python train.py --n_layer=11 --n_head=3 --n_kv_head=3 --d_mlp=384 --activation="tanh_gelu" --positions="rope" --qk_norm=false --parallel_block=true --init_std_down=0.0109 --optimizer="adamw" --beta1=0.9 --beta2=0.95 --lr_head=0.00711 --steps=6820
Each number is 500 + 50 x the weight over its row's rms, rounded and kept within 0 to 999. Layers, rows and columns count from 0. Numbers have three digits each. The size before them is the row's rms in percent of the matrix's.

# layer 5 attention query, 96x96, rms 0.134, rows 68-95, columns 0-95
099:524498405513587632494444532479495547497496507465541510473468466461453523550497389400567482575491522489521580477461576560548473499509457404595519594436515530522498554533566469470453517430477562536443557532436499541450522450484525488470448428515477500433538521560424380567442521456488472460
092:397506552519510534470482512496462427504456595499555441581469503614534465421541479443454497429545490445512605572426554501465472517409485564502520575460527480478513496561397549438482580463448532580498513464613492509596510425459457473508501463506489501487573505568418509546512499464426504557
106:495482557475505409431481551566487524548561522468533501501517502521554475422492531424458490498460551432488516478545465441450574513404538466461475533532545504556433472535404546478458556496453554412451421496586554403607500506473452578465471539418517574434502547561472492537596508468420591552
092:463599575445540450525469431539434495551427533504551494533554468550515494414549505517513482458503466566420419450541401490516580527420468542505417522432503525501532486490487440575602460454540567432458438452569406520484578527524515517526597560472549488450489455434441482518537540498488548595
105:509534451481517406438455560519550484550559466454501462511476576455532481487588532516536505453442599403424543439440540526492543442455480385432430545503511539594423470574486528440503561470470470404456513489575579472593459528548467477478449521492514520450540455604550494448566481492441520467
094:454548449495539400470529430549499438658519489516542455466535507554566510460548546523398471468522477475474491454584487435480522507372465516398529536549547521548427470524505477519562507532490426468438509489628554419478510512548455563513512496435539552482496505583474557476499542522407511575
110:499410544486497531584520549458476536395445447471467537556492462451496501476351470538545517607493518547556498533519471461529431518588602517582474489462517522438559515394519522521441513568462540528563528540364477536544538557463491531460453486518524464550476571431608479507516500462533470450
082:456421505477500526530537565459508495461500506361491450545394539552434512492518504424513530586554613480467508506492619574514505343515415411567544449526493486495483493529522582443423482410486494509476409503497517515544475481538462520470484540469516465476606495535504490497535570456537548451
105:522406552518478562506553451476621515599448426483555500475422452496458529443506527490451479447504441497482456556530433559598506397464478438454545468576440462530394491508580552428521499434500526444432463472440509491537489505603522557483554537492444530575529431548556513555497587473464479508
110:527564513531463481526511417498449465579533557431551441423569489552551461594569560477431479445511422420479478499507497546493547468412491510386564513496496463476494515479479502520573612413498430479495429489664503435511439487516526569519578520508484554486527440577472527506476427546511494530
100:543589519578503466496521456565411476578523583490517502474590510551527474499533559527532479461484404463494526431444484474445492530497500530440474541508517480535569576493460493651508518520444497467488414463590417486477474549449505515500473580470556586490432507487446474499550322507582516519
120:465452593494488479502469417478558604470458513506515607527485438420503571430400408516510485527480537552550496577479435505583491592606508507599523515433454537530540505497421475490480448525533542537502537471434450526521587552428514500510476476498465469528417436486504425528517614516416480519
100:477484501465414443487473526498607522569386528477452493432477525476537627506560433546573516433624518471492480515565501446531554533470444470494524480530420535590517527515568541531472516458494499421404575538477395555465471466517444483500493507545483515525486510447504463468500402448527568620
088:536479470418528573509534561502470429478512504568496420517563556486550450510575508525517589467533534439545536482471589407426479465451479574462531533551529492538534509479492574547520534488460390453487476525594545456558372523452482488503444477532465547412540493463415512464576407488628507495
108:527508556456512384509461549468442432416463555458494413491501507508585460553544475512568552605551501501458457457474568493508488430468494592409471459514515478542549568425548492473591546460409485472531490478577417595525469455414488467536541520511587503441558497439551512508473444494592509549
091:574490438457470512504506485530495409553536551512541443527618504536567481576583421489553477433535507432498545497496563475437508524476461552452553558515592521509541526494416531543465495584469427448450477499581429462527425555410461465471499466557474545464541497534450504460521339517572516565
105:494459493474450497520533468459464472533475597485507470428540505493573594552556474491583525479544498443509492555495571512513526553450546511481609481472488451602610483455471457523560541510478475501489514546530404535452424497387446478555497474572449521549505450497412449449500373541613551586
083:563490382506508538561540546515421452533495507498501425553525477543501432570511403521538602506504605480592555459497573470429550548430448545567542520483550577588559457491497452493520488516500495497511476461561525505476465548433495494499478355498436428470601442475452527473497434548555494441
088:373546545545516434475467492507544617465498479511445512451385543540487530507514582465415483493495450520415469501547465528528437415512543462473474504518383441467425512506570489466492547473510596546534506539471569545462488488568495446529522575526552517505480528500537517535468684537441463549
129:463636494536461502449479564434538572534519440462483477558432504581570537600507518444533482522475441426427454444566563493553494394457504470449470551508502518537440537543551528459450555432433559477434532526465482543436493411581490473504631533514537478528554457582510500520431523464482470545
092:443566528576472518460473516432545619509431452454477527440444524551509504464481604493461479480462444534403411466580438553546454423496558440457486495522438457480374547537562521499483522508471480512453511569383481545509561465612524532510537540482544553492515554540556544541479603470488466550
114:404583435487557487571408542562493422555501532544536482523564533609507450549571411453466520488574531449439495495556587486425545407446422480485553501497525488516457503536434601531433487469475455437502461518580584509531486486461499423484546453551457554450552419551451484498424503494491509513
106:545465459459540436476413441546532490518546558562567472422526483471592481598561462522427464450508491501429498553387543603522551558452481603452471534462543510435510460501484461495502525592506468499594525475517458422505507492433515392481491506503450522552474420528506573415426487585537478549
103:465486455479497445561452509525480417527536525539543391469462528527533455611631431459526521491586546442487527503504636422425510519404450555512538490491552473579503419520517507482555467482513497527521495503591536505473420482440509431504571451551502473499591406510416516483461435571533500505
088:513443409470511486530475486494480428486525547512548437477497468481587517609565440523574510488560492450484509509478609486460574536469475551487548535467537474520586453446454465522564526508480478524480526514603421500495461473373504408521530438573483524528532398501450505457510363531613521581
117:576518469491483541482453472483516473571502496523561542528550391502516474487454420516494499514478536484536464497452485625506594516590416539467464494508572585470533541464431577550421478641511401400470461469456458425572528549472584530457455507513390514441519487501562545551504457505486464501
114:492464467486458514507487535569512517542543452562530550548495521505418481506500445502483564434521590494502543514528499425424497599467457465645429504491523512538439421580481549489455366517639512501508510490442531406503497487610510518462510456478415468436544535441376500451506488476458481488
087:533446456483509528579505468520438427537530530565518482554593439516554504534450386478537502525579578503574519477451604489458565566448453563563513453519606501528601523468422546565500422501544466477549456438576466480544494524402515533501448473486469500496496468445488437534485382515514594488
# layer 5 attention key, 96x96, rms 0.134, rows 68-95, columns 0-95
093:501543498556470549498405545490417540513518478411464500543648564510530499546471503496416470480384531495477534560546472587395543539537482574534499455369503531481447477543522467547577538524565458591513489492492559487470522561501528427502500446519402466531500505536563441518447469460508390515
088:529403497504587573396396503434511482434480537522552537502518519466565487485508534567572576451447525539482491548540485546493530362541570484504388628491458504443475463488508455480529526520484459503525531531539543601524543491505483458449520420533422500538575479497522483525419515457509406596
089:539484463535525505532567404502459516464508482559584495455498468471562485534442456564465460553450399570491505440548491507547498510499596567494475458556446437486498474471583455548622445552538428444441547537495492412446666410558517467501521534539492465459482471463527486486523514486540484627
103:436545493597528466538598486500494503514541565491493389491461433577433506475492500522509461506587416459492603486508528516486482586403441492483584449450493455551520532570554484440522424525489516448495435454503461444532529431463465549450482563473668537446424469517475567506552535552458472501
105:527530478577480506503504397447440433491581518516479482446477374529560507571491469551548510479486410542458555489519483545527499526499551505500535508398451529398562498428528495582569482521577402456444541459523449431463582451589412512504485552507548449559511493484574444397577501501523474534
106:468519563480528482583543429507535561500498497531561518473555432483565605498487460466392427525574451448555533521513484540484542551434515529452600413507471418538468505538525568479541461498532487489522446426509428467499499404424496571531491498535521602435435420564449498581473542607459486561
101:597510391536415586476454493460416458524494508454474487414479517537437409564594490518592469483507447507452549490470552437542500531489454511465497596531499581480497509479494394477536531511527476456496542574501599539446462580585528493462469490467545389446610515507501497460478425552542521464
091:520435520555538485465501411418404437465558532486439472459441471496557439528522555557537503518524510514448442475464499573550496458553545512552445543534459533400568560450549426533559519523624430429518538543480525465434515441562450484490477537520546404549523509414588491392492524439560462475
089:510442548455530528521495619571436514445498537471390509487489620487511468526535531505551537580543563523493536532508560422462478486459458476639471526614471417455564492516524513510494460545553496404517560575411521597501512572475498454435530440465544509500423502462473498453485439461548477432
128:494623464507485438544511525576634545530485447546519526532553426552445580478417524492443533462516547492559434521529518432454522491462414453529491378551515499510449467544520575516444417480478536452484401453523385462509545446482449538552521513424536600594441501517508521507481500452507502477
084:522581482509527476469456471572496443602484521455545371595637436528544529494519493542461557448579492525512502485517462522462580464476492519423444503499544501489451523548547491398519481460491553496449442468634572399436451462504546497450606588458507530542473485495559513496472458490443480521
143:553484419470414601442468487443393544465487551511541555428507562487539516546576521435614469570456483521493484485509530477453556478521462520569475590398490521454567429525493460445536547452500506505479547584465616499508559524504543497457538446514442438456581439486499427497463558519481388489
117:501534469446463576480637508542517560529580459533423560481427398539509517466509525510445512582490473548463515453533494500517497494451484510513561451493422422479516494436431559560512450512512532462604444468471397532517491543482514517570440487452676520525466510520503464500539426519523626537
082:574552432510504453520422469523472448551495508472605470558553499465588528551508438529432483531508405575472493522545477512530499520467456547400459489501532462510524523533528496371603462493487527416474423447563542407448529504516579515460604521494510435503523534486512513554399458482392441575
110:472501655485518518508569494558488488513492482486455441531586448479508545410446569532439490531543478595488453550463431586457528512561557501438419492481424499494466501462523562581520482478539472502440490424541469459519400539452454580549519566528503560444446550533507523611557384482458520534
094:535557471499440492485467452532461520530508517534589510535602523473605555540522507501460486516509431546544514506471453474449628462456503576390513474477523430532544458579541501413602494485463507485495396459537563432475466430465546504501548524477433475468495468522545488607383462510473415600
116:566530448477416554535498426565421560539536533471538599454573443561596515495530481450476478635546399535520509521532495521505544506455514551454547493436509449463557462443458539560585496432501458525502437481557434514487476523419492531562455400454549551462488506489468466571502430444515564589
080:512508514466509502459354459530474452505477555454591510507563570415543460530577538456464484564466490476528447505426520494442567564507536588362515436422515500580601439550466515483569550495519408542544532551542503483533528449524519442476559501458396462468454513535488495578460494481470524586
106:439404543565513520484544503440510523486489485502427484444460490577405514438448506471535450450502559487493471513558559530551384499466547448569517592583475516490509588462536458504438499511510502483434549537462521603472443593516494531458458422590539501540501526492463510390592575507496572388
119:487532511539493630364466473405528548579529481547404550419544498535424527502471513458510518406491515486475491517626575525413514465472497459543498515489467491530520443482580512447497489454546501443483520538515568462506455490524438437452490498551494424571539481612483491377551540579507477455
094:477533518529465556438499510428491548526518448557420509472463440523432498501400475477491540503554561518422530516606520541460493466437473499551467549565484473437456542470609529450387468532550545431483557582418512482450481532555482534446476448585564434577550533557472514421548571508511523380
113:473496426589573374404539461405546485479517492532560469501532581453550562457532505493480439433426542462540462483578566475479563552474497535464480524532496424521548523543500496446552524528460489457420451484551652450492552440519470515366478440545458442497466483495525528465516565557478529554
101:485412492484524499626525473480529501458490539552557459515566562523539607459480542472500360492478476412515577531447532494487554443413582534492583515499506449490455469569551514511509541469466442610446462461473539479547407468456459544459410504500504653442504472481466542477508530491564535519
103:499472471509529426461498445500506468556445568490589516507555555511586533517600556466450414455466494447564490507449589564517523584453531501403536533495458494585544513555440483507551569485480460551394460552599550474520441509481523422437520463580392523494488453548406479503472503529434545564
091:533516432434503510540504417562455470511510569513574586485598504515645527532533511456477440549516404500506500515469527512496632489482510529386517525468460437476545440515472520509608534436516458549489415471536495445536446459435516469479502469540413560458463465495446487573459403469515489602
117:505537459446465483518523551495501489429504471504536492514541578420560506523478519528513521465458503489518550488491488437360644416492486546468522385449517407482537474542564557507544504437476517518532428442409550450595510423487495532525554546431487567485530508517591506557409531455521393572
110:489495445482570433486485526520491445512494505451501490538388547466497409587602431544504523465413531399505584420435575524546403552481479480494542533459525509589486566521441487445463543594487474519511623542474534547541519494544558429479468522469505421443492504570525533424473563510415528497
086:475505463479540471517537447513480490490499568443600473560564520447622477542588561570431510512493453488494509467432420516453598503544550532477474431427477486476522445511473536510598568451471403520537483458542479475514572465475547475495567562429456539421425528432556478590488456435494495623
# layer 5 attention value, 96x96, rms 0.125, rows 64-95, columns 0-95
086:526444510390507555579462480486482466496459541456452450384504519578552427503497519502503686463580529483458447564462561520467479517499474538460525541557453503473494495417474462630476427509491522482454496548494512559519489546561350431479487473451510455541552542489434535467500509503556518433
080:528595426518545424466566563527611541440440495424541487629459518442446523528447489538503580498447516557476501514534518454512494450531386504504430461462566543486412502614475569422499495510441473524517547499512498523498593482468566446572604495541507480611533500499496491467505513455457439473
094:476423483425495498603517509505405500479463448578485551348535553603559532485514575479509474487540593476466426433552583447465522544406523509482528519583421505550573487521609492565481466521557500489506450576463482514492499537553478495402416493471487544451442494488435520472490481518571484504
087:487470557445526558517427514559603495560524444535492460470483483496492540486496563469387563438538501430530501521511548488386537398548517446551484536438505511446470522503549546522465476433491473511391529527545478425500470551508400413622546408486456518573474442598589440501509489539521508531
099:449491492395469542592389514459526479539374498470473507441498598499491585536491511526440556450504588527452380535490609467516501566510527536483565390567476485597511521473561478595497439488570512495490461505513488481555474561539463469516434556489452458573477500481535425439497500472559505535
085:457476522376593477569611627509550482467415485505455483508486498524459488542415451465511530514589548445493389538499433412521456560490476512540557516520523486585441550539550559554453471471508469490505501556466468543544534530442394469477511524508506531495434593500496501537632496464551534454
109:452493445408508529574582474523520501502473526542501495431484408532430476551472531520438542431568608447434469502518461439458468540496524520507517465460485573490370489497541544585430494484475475613477554573523442550527517474509435416551499463543527569571509462486398523415604494504548562491
105:483541442554454573546460555415545481465516493556496485503465460439375534548506558612524509482515522612472559424492505471475484442509620507517440471561524529398425525586468460470505457534428464548504550575531516546431505411510492491470547414515490405449581488506565447459467504450539523520
077:497479471392561504535527517461504518451451499597557524428499554423457530448472496581590461461533596595459434482519502455509564640500507568480484529517532472484464464543484477475460428546470546477552484485467516560573543499479407542390450469468464460444423538483420604529566513480558508546
105:493561485543405504465398471462484485493449609446475488573529484515395569426487580533567420442516437502514474461520452506529575502526564454514461523440585543434555517547526469463547597539467543552388527494499510580437478498483612526439496504467522479528447474432555407513568507527494440492
103:479510516384465563579434529576561433527623466580499459528442467446414533549558441479462443524558443599496577536460499505531466551488627470468629520460512538493419444512504497499464457468433488538549475508474510518526413496494504541529495466485516505385530492615529479526499504554476486512
089:498520409524594441503533552537598500429301445493500511572502520491436545450441510558567560466549573473527464564528549432542482536529479491515447461546567499517452551479536529554466479550504503501487530496533479540501534497480480433451511533505486529645433551453459600509573493446530454438
093:483533515437499512577432437507406461522396604547496514475536498521504436442570482452560426530517416507555415496444465517474549606489520571442544513496566527525558452400506393475519512532545568470506465528483458505488462505578466496421412609493470515481439518436436557528470501576543468462
102:510456406472581454544485496564542475521421508551571458521485503504572549477558422491458369444530482425511589464452551502515548488474448457517558510363535446490443552530577530437487575449480517571440573481502515462564480466505486487539461562537445528586424468523454481534547537604446464532
103:505507507575446444411622547492475535477673501482487576467504451508419503529503581500465499580480521556455454454599502455515401584495485518505469537515450471511440507561464577527488453528417521480574488558490480559564618542442558533449492495525551483438496479465473519491513468411451546519
095:475607478512455599457469572472489440507488532406499470459511519497516523481544512496513476458462492448486504578447408495423578444491502405498508488407525446482455618487524491470509507434530516519507581546454524469602510530451438502568550535475461416543545613602568419556454481569433469499
089:520435532466480442545435449516462499492474486591499521565558509424408557484530453515559445494493487519520499395486526487561566521542521577495539516495499624492490411541485461383451559558460560518464453465557475496480411465519565526445482466528422513517447348446387491469522525515470582517
079:488464528431513533502471442576428578544519567509445492499536430535539550545473573469423504481506454475538620495386541565522420551472472556503537421463443495485492504468521490616497488457533440587540468437511479453502412466568427494566420570434500472574505435444607468497475527477530548476
080:507563485634447499445578465439448507564531520439538536476501465563601562520520607495446462546404481538462478493439413549529497399463537392522520473461442509467555523552515495496512537490502461556493513493462523499459521494464617587535436549523509517528551458456579370440468490510432504499
086:506533452382532504527507495555532447504382470555530465509538532466500476489525379497517434463548432494519471555570508453459569489559464525436560467414586464480443461518574518447488536483512527528434480499469496511507508548497550479526548430465463530551515572608415623575602509527472387477
086:522420558469546478417455475562490502501532349547505500501547535490573518455449452525524444533474525525490511619513568497510510528484528538473518557523448554512597371481515520487488555530537481431483443383494463488437595518501502485397409466459462605474457576501409576489521521533525482532
109:485534535488494528498438600534499484487366470454483432513522486510431478481436440559517611456545559442529547550467508521429548467540485493524387434500630472485487604458488471471466540481516492572531528489534510496444462471505408465563512448508478396604441605530529509551581495466534479454
106:508546501464465525440426455416565541503518538551543547523522464444502600469534629524465480482488499541535459457478460471453569518535505483500402521481498488385497518622581525418496509472510522600480525539502536492516483425464543598441527537514452446532463395467659431481495522536475480533
102:484484575493453508500457516521588487510615502591523481519505395463430468511513525482535502488537541558480488500523465508435513447484574498525528560526510623390450393549516511477447585546433477558452512549569459519469431420507546463467523425550455572417542387454480491448524511529514609500
096:507471482530515476484535575542613508514471543489601570447467560483557565491635517475483421507501501516439426495530453475507530469452490483485568567421470437474432460575579543365430504491487486515467546496461556537586563489453568513431506455477442528438557517543452525501475474538426419587
108:500443496419468477604334496482505488482554387603462576476492533428484606554481555515465478478608489547552549430472519493559520525489456496470487487582506454438507545567527489436475478496480474522522470465497522456473463428515563530500435502495441449469379442570617507513526524498524535472
098:443514451333431515620460477487425505472441499473465488423543544559521449480383462542559574424574584413483469532534512463489503569486457537479509405476562518485514500482533436541506485493524540580525543507525493510473442452544401507540433523454508504576431574479531489490554507499574523444
099:477483574620365542531481585499455487521571502421491566409531497542522512558474573483496616509471604547465384478565485457444469517508531421541501468530406454549522473502498543539517479491537515454535514574518498498497569536491464512524440473493523443403544512469537394456477456439485577540
085:534483468461532492494599437534496500548415535580476476506500406522507469479499560511444577475484534503423475528451539518450501438507561546528514487500454649459397493449527452614505469500497434560544489581523445495438513476569457401548518476557529544502603455470394500424444501483574569502
098:532534506427441547505510480462513483525612467592545511498468446467541448540552468519504467539488493599516532510551399499428549400549524501494551477440491492388386357550511485448512469479462510478483542520509517465549455449516540530584578416552534494429648484549496513464434509532496494494
091:530550512539509499424585489468500546442443495477528603553535565483514499447421500515585448559407432528579525520493390496514494527519451499533396470523528427527604481584490531469498478526553484431582473396478483531485608497445588590470472535459522473486400561481551506551549514504481455473
097:507408431549545498543508586543501488491472411559498462549508516478463539527486421561549485614430494623438530578491503517547483519466510548502534592494409508490444409486443508478503475504459544430481456454513562436476543627482485526433509471510471534473579584505384552491400498537475539508
# layer 5 attention output (transposed), 96x96, rms 0.122, rows 64-95, columns 0-95
092:493611458547434466508413526478485593594457535472526508534518552361477536442520500427592423446415577526504462463548536505479535550540471450546492569444509533594492518548472558556472506484488495448527474532402528407499513439599546485531502518505487462439497484564539425540484524503397503558
089:427389615458557465541533433517452494470586528483525454466501448507609515554436486505440453550535517477575518569423436581555464532507517510513550471496581506444546502424481493540525493581542547502528534485569426506553473538323448484488488533503487534480453440419515463517499446502587482485
100:526598443554411586454450578500505558544497517522478481535533496479445477520526534402599540483461569475420444457466528456478466482468539493545448537514524501532523523588451582499460551439503516434465465505491498443450521429643470515546542486456439449538555620571477454469441500416407529519
090:592516484496549475558488545520462537494431489449546550609513461468475432491465471576581471525494505630513489440580559550546512493559432458446502594447421504421498499428485447504461494512495437493576453406525520563506558458624550438466456567462519515407416513493470447506536540477473449507
097:545498444506481541515453560474511632529543483457593456519423544385510468470469529529618511498486545537514529468569540516453462522445564450540483560416522532505479472478475427452466571532472408521556564469517550491466519485569532469591513511397451510484536525576461475423534521463396383533
088:569545469482483512537486529550508589551545497524505480559510448439518513520486452488552524529462546528545528507477523541487475454501569482554541471540465463488551584619489571528434468523454474530561499445493448381408442456482473494605500532451488567500430461465450508455416294566530461540
111:530540538486478521527458546464482588514508497503472497606603423419535486483489525417668489479495571561504491549451551568424496431567530467508543515499452492519511562523476601553404481505485459444523511422510407442468528555561535437524438511436463510389476468502500438577440473510507526522
102:393460524491477480476471442487440481506582554487506571490576471593571521501528498467521489520538556389485349602503510554528523560528510456451512480460500538526554454442445530604526539451568485468481398477573470500529458606438515414514437502457436551494525450517560473530569552528452496464
082:443562509555431483443504533481459587578581569461437491457515524509516488521528551402553501461433495381468490483405462470462440485446569533568497421536548483575555527575459505558495543538533540496525479497479423421452394474495475511596494519421519534593513535509552520491469391516538553443
102:414484440476468437434554462526439462500575541614504518485552468581462495583517525536427453520571510407431533588467494488533477521504513523488502477557626440556406389461494487478502392550537497543488511516506485486525512561510549401522432514551408417482467515463488579488510574515559476504
092:547547486505517560436564496482443532551466462454485580529527475497469494465485501527461562520450347497569444454604460500478499415534477499583457430464386473415498567554503497565406487503428431550502482429512583529500548604513534503560445445458568581456527486530498511572549532499446519479
091:434481545460486438570509522530457553544639578494500473501508463476602528561488495397507453476465592458519513534391442518459440519475565497579557479459608456551529509544445532537459484548526561501517525479518447416514469481404482477568538573497457507529470482425484470486437350536518494523
097:511582442562430485430477540458525555586561511494429471473470512512436533491528556452467456427428398457415536487525470422475434458430519521591461488538557457611412556596478538489447482538480520542418549589414528467475456530569530550537547550518517438543552512574476528542483509530456526495
101:504482574491539470467602543456501507477479449463424536572487433459491427518402527503490477505428442555612481485458467537444425410558466511612531464528472487457504518456506509444432433580494542586519541415512555517458566547628529569446510527505550517521477572450489503485458553519573486412
101:546491475469476593514484513517469511441500519568511517433561468502514523514543507477485598469530555427488502527415528518517579456494537562453521507542533467471572478541555531532559543435582484427482480523553351544467401487393464498525486406509441548520503500469495554451499356415611554534
096:472455470529535472484489473489475590494474516537498533490465557474446445518497479568370427529485580573524452485576549516481485478577537471506542566514413511433519472502484460507583459532581431623529577454487568480461443520493448543426475535471510493469492427527452510435527603558648441435
093:485548527483467498471579556465526453539544482429468521538511388508500479489456573530565537494516327427505521521457418494477445474400495502466419432527528456536423509443483552500432453512480562473490480489485408577515582555576585499549426471455561523511529626500547566541542512464487506493
084:481492448462544464535480507518523539450429360508547494557470580475488503423474524537577508463495519523492527485565587500511539466558479443498422557462444557545417493489571483443452484475452469425438523442582578569531579512575570455420578396531523537419473496530503506506485630501434491509
087:424445428473534532474474463505539387401433465552520497511530543523466499490472462589453550555625584526457522514516569488525584520559497481401552516504462521429508456414570486425557515464526408500468548500553553547505569526517476481415488417541440483462504519508473493451536625428556503493
092:534513537536508525471536546491441583534546578450420475531472472486431432537484496461443444520427373512564504464460380497491448449526517554642511488516520424489485577579403463518408451591465572574551553480434514479472470519494492560543471600458515489504479521469518464562449472539541502471
091:563543529527521530481563564508513460504446540488487429485446562470493535477527495456501551501536501518420536434466409384457452532415505558575437430494542442497557544520559417539489496486470490453468470499520529485422486400544497544543577564440619467547514581509551444522421470387432567571
107:485437543488571372518478427553510581558612519533532516522489494476593535489508504455465351499454556531520483540484472443495417597506541431530541560438501510512486502543454476544502411508503548559552498478502501455533437479448524445527522611491515533508450402434518521473500417630502466483
106:396461458519492497502524552497432536426494497491492542588498484613445459543474533603468473567547474416474498481530540512612524466451591487400518505525524523475535444366487448463511525505561484547472514456559462550486491529558537423497462489488458532504431548480510538476517650462600486417
099:517580523471480522537514514428517456526484527481468548606563404520516511493500517499574529522542437504436470561524491523524546481490460481409466466523447467487514537423482579603443460453496416433492402462492393535505562582592541397555411478461551511437465522514526459578547601489437548534
097:506534510512457630493582504429447436474499568489426502523508482508447395535455506513442535570456470519528515442453479543549507442586484543507544458535496471390594524475521434504504551526531464571500514454521493441436501534586436578481432471462497504549480608470521428469533551390626512461
101:464502490508505490472521593515438512446526424480533550605460448575517445453500495560508515538473438402525416442510503430530503476425569489530453482458515539487520467451490462548415493405431490524505414458571541599529558472575533505540528458489498620566480602458521553486586534533395539455
099:434549529542519422439403537488536636579569445607533464550510519455519529485524539408572415468472564495514497529440503447419451528454612446545478551507540526611460532584436528494413473509500522495523501510468501422495486471531513459510499537471496512474482414514514513517440507596389485520
103:570515453503484559503426472499574506477485493572600501479506501458481500456555502590546551497563630511426497537512582494487593542485549497367528595468460536437508481495536464498559581419546386449499450526527454478456467431522470460490457455465451494504491483538447481389565459418517513567
092:475526513503490522553380477482509521520478554450480492525604498466538495455481551423639457456493512576454489515524517534470508529571469446455478530443452519571507591462471650523477510495479424384430504491509471467512525572524541462477517539484482471381547469566514417583482552468412565551
092:456515589556513541459471479423519437486443505449463531532539518550430448482491496557460496599519400510538461481555475512528549474531466505443514500509385569462540580436412467525462537501473488532512441503453474542550521630496476487436405494473524529439518438556547414619573601494481573452
098:408423470518531450512515483549503434438544515563493422413461567567514545552516470550406525554569508429459541529419522448551496519431534533500507482560565475508519486521541383465553512499496563487475549527553494484482411431370418515471555498518492509563504517438486561453463427524629555456
090:476455570479436520511594563505530429570488592409456570464480532447474537450447517519472581522501586457545501484460422492479462531504474466569486388476514526509571518516460541552508471489560504474502461474473613449503467468424439580480480454417572513525577527553529439513565404410436473577
# layer 5 MLP up, 384x96, rms 0.0992, rows 0-12, columns 0-95
172:405519516496464460567438518575447515439477533424539506505458502544574544538517473468448462490591550531419425495553546560434520580430482515515511479513552439490435519481546503570474481557464600466542495603453476509520536433475559401559440528506448511516457458490409415605442508511501424586
016:431502499455418487446512452449436495505433541522504485503508514520388430448448492445360412447471539511500496482527488477443473347529415689435531521486529497474469464462490431518472404505470476505473507496446470413492539450442463512445475458545507454520467498475484505449546450492458460440
141:411468556486544452557390519518517535426380455578524521549455585501498413437595471501499538549499533567545484427581483507402564519475573540542536453439506447511568453579462511459514485456539429569450579464481562527547542456463457514469541470445497395462539485471505513529475567510474444518
014:475567563510586482566364438498515515540438511521484481518507549499492546593501440408568415441520503603481506547598474560477552575507540555470564490514452498519473460510591607525445432566455621503531548460489516440495527564550492524585450558513499479509475492524530452519533473516549528583
144:462450516461451418563389474441519538472458473471520596516396547432503437538413432472518550457535493593461456510578584557521597439463448584480533533503477465514508567518549593445513480516476548589519531540445467455515457429438551497510575480548471486526488441569441542532513506493450439567
015:511557514462473512581550565507529513581487546561510524556585571513439503507550523443443448569500570568567487479551569567530500452478573590503459516545553485564572510539497513531580488585510512646537569508540541508553552510514508585495572477565541494575563533511513538408561520505571504588
191:476541460549457524507506527549443486509543546508488563400552487604527485604530466449527585484490499450538402502555503498440564512517468553540458489441531471582508483431447443496452594501443538500482507533513571451438506486587544414503476424615492478492535462578383467494453513572384505457
011:466397541404461545571444482452528470501487527388418426479514531444459486541582450446555476515456496590563442490543498509653512497529531427511525457533448458532444560585522558464480445473428513454575578526531515538516544506513517498463446461454530514546556431576487469408472478436544453499
014:527440516509486648476597567569516527521545456539468596521550537476492541497546554548413515604508530471544502406513514463505502511463511689571554569501524547520606512489511461471542525569498496528515554524557475491532477538529523583425596459514553483574529530502471523478455530537501535467
011:515457469543523486455492593507564470433492486434498504485455429467600534511544407549647599514522449397484539501449484449529486614535476451565504540547440515525467585493513503502524464491520598450514507571492541485468509558581514533589495481412412571514528467565531477536473480579472535558
106:420479547520555589493481540486485587550475419523572565514478472408412513516460475618447506427441632556520468489405496579551509521553530505518513493505492500496607494587490488503486535495447443474526479476421471560545537488519461479483567549538390436419413511462471475461469540473429531531
175:199533525513514506518503565470468522433487474418469546522445523479495531531469437489477501502504634553495464517575522550416466541449460486591492480506490481553529454565494589520508497471481488474467473483521525548518564539454491480493533441484500462521575477487463451508523554462466507461
020:510457518510514503518505534542492566559452504548543588577512623445365493531516484472338477535504567499511538504583515500479509488427464647486521527488530553498570445484511470545500454565532548614518570460433531421524532508543473570466551473489524476553546498467537481429520446566496539550
# layer 5 MLP down (transposed), 384x96, rms 0.0712, rows 0-11, columns 0-95
189:401557570531525542477529500439530448421550466461454451547531427520531488531594481460531499477372585525518473524460497442442503466544481551494503476459506569547548477472438514458468564491513557476494535465465588547547463563527450510575498431564469492512618482450459498458566326573525468479
014:599454491521537517529502523486524529451506370437464458491500510443577578539519426540583526546494392558537525481477499510570497673470563345593441458516483505532541517505470497422503560520485561458495461513540472522483401556540576463455516510471495471474581496515497470523441497469508514541
142:436540456542474509497518513539435427572615455484543462513526397520466506532431504522570475471475463444456545548453498488589500516511575530463394562510503639464509578516538435523478563544416566408546437557505509496418434443474441480458448569520544528533461482501559498531481423574476474444
015:536448396498448464420644488447493485469546450523458503478496493522505470487500575591471538534492469484488544451430441506439467506447467473546455474507555487480548514504475426433566482449562410448467424558516441568481497473446513437398563411493487479499538478477484540478492690515502427517
126:432516479557408558466585553526449443547527595530515448536576486544400475417508495512598524544501364402468502500433455480519463526489552449485562503498494470447553598543536514462461534498493551517495464544490491461550541549440406548498555448483527420500445468472610512538458464488593480454
015:572492548558562560470510503550541493464528470489573520512453483495606505535466440619571577458536457518516547523506503538531539657555536551646555535557521589546513525482510547521455540512498606410527504563555514538529541507414546462521495575507522501476542497486543570572487543506439557504
193:609482454509468392474433553547479496537542562501494499471478553409572444483463454458513512492460531545495478522500592599552544467493505413550560455453474494477554516497496533581550452444561465430594496449554437530584576523567543477568532542418426488534488481456581459471492393477482418523
011:537587460528516508473565548556473531568503479483537549495464490540545563523425470525558502405552522459377500544461439573347523559489483605514469570515469558465514482364427472552577509480602543479481496493489493468547517530411468487523550539506505498456492540429477518500537579518403516454
013:511584531485542436570417476473517410543499599471607431474462442531586515512472447494596503430476426504505488586513588546567516531542528451476456496551529495548400476545509619555486489502519623473492462460487586570519516457477498432542476589542509546450469500484498547529527496488495566573
013:437545496514496529526493483512506522665577559531487501522506544547449542485476646459515437498499591557482425551500525579483534365512458523430594465474556491442491486550494519573603533538522451564539562481487527507593581519535460503482484515526536503576416545455474504486543580466527486469
100:488496462525465347533543474523478417510516494486411503547522515608536447459512486413449470546504577464430440514628462488528429463446510490494453512465564496531447638393503513462493489493507611502523511496551524422480489519518539527546489426445559516505589506521473559547553467608502515512
214:699507466475498448518488458497516516602562507557571457457551485455526465483548490524554483518489346465493537503476481478524555466486471501428437562502459532464521581511525450532541462475515510460525478491520488399452420469545550557495460581466491492461474503508493563509473337584517441549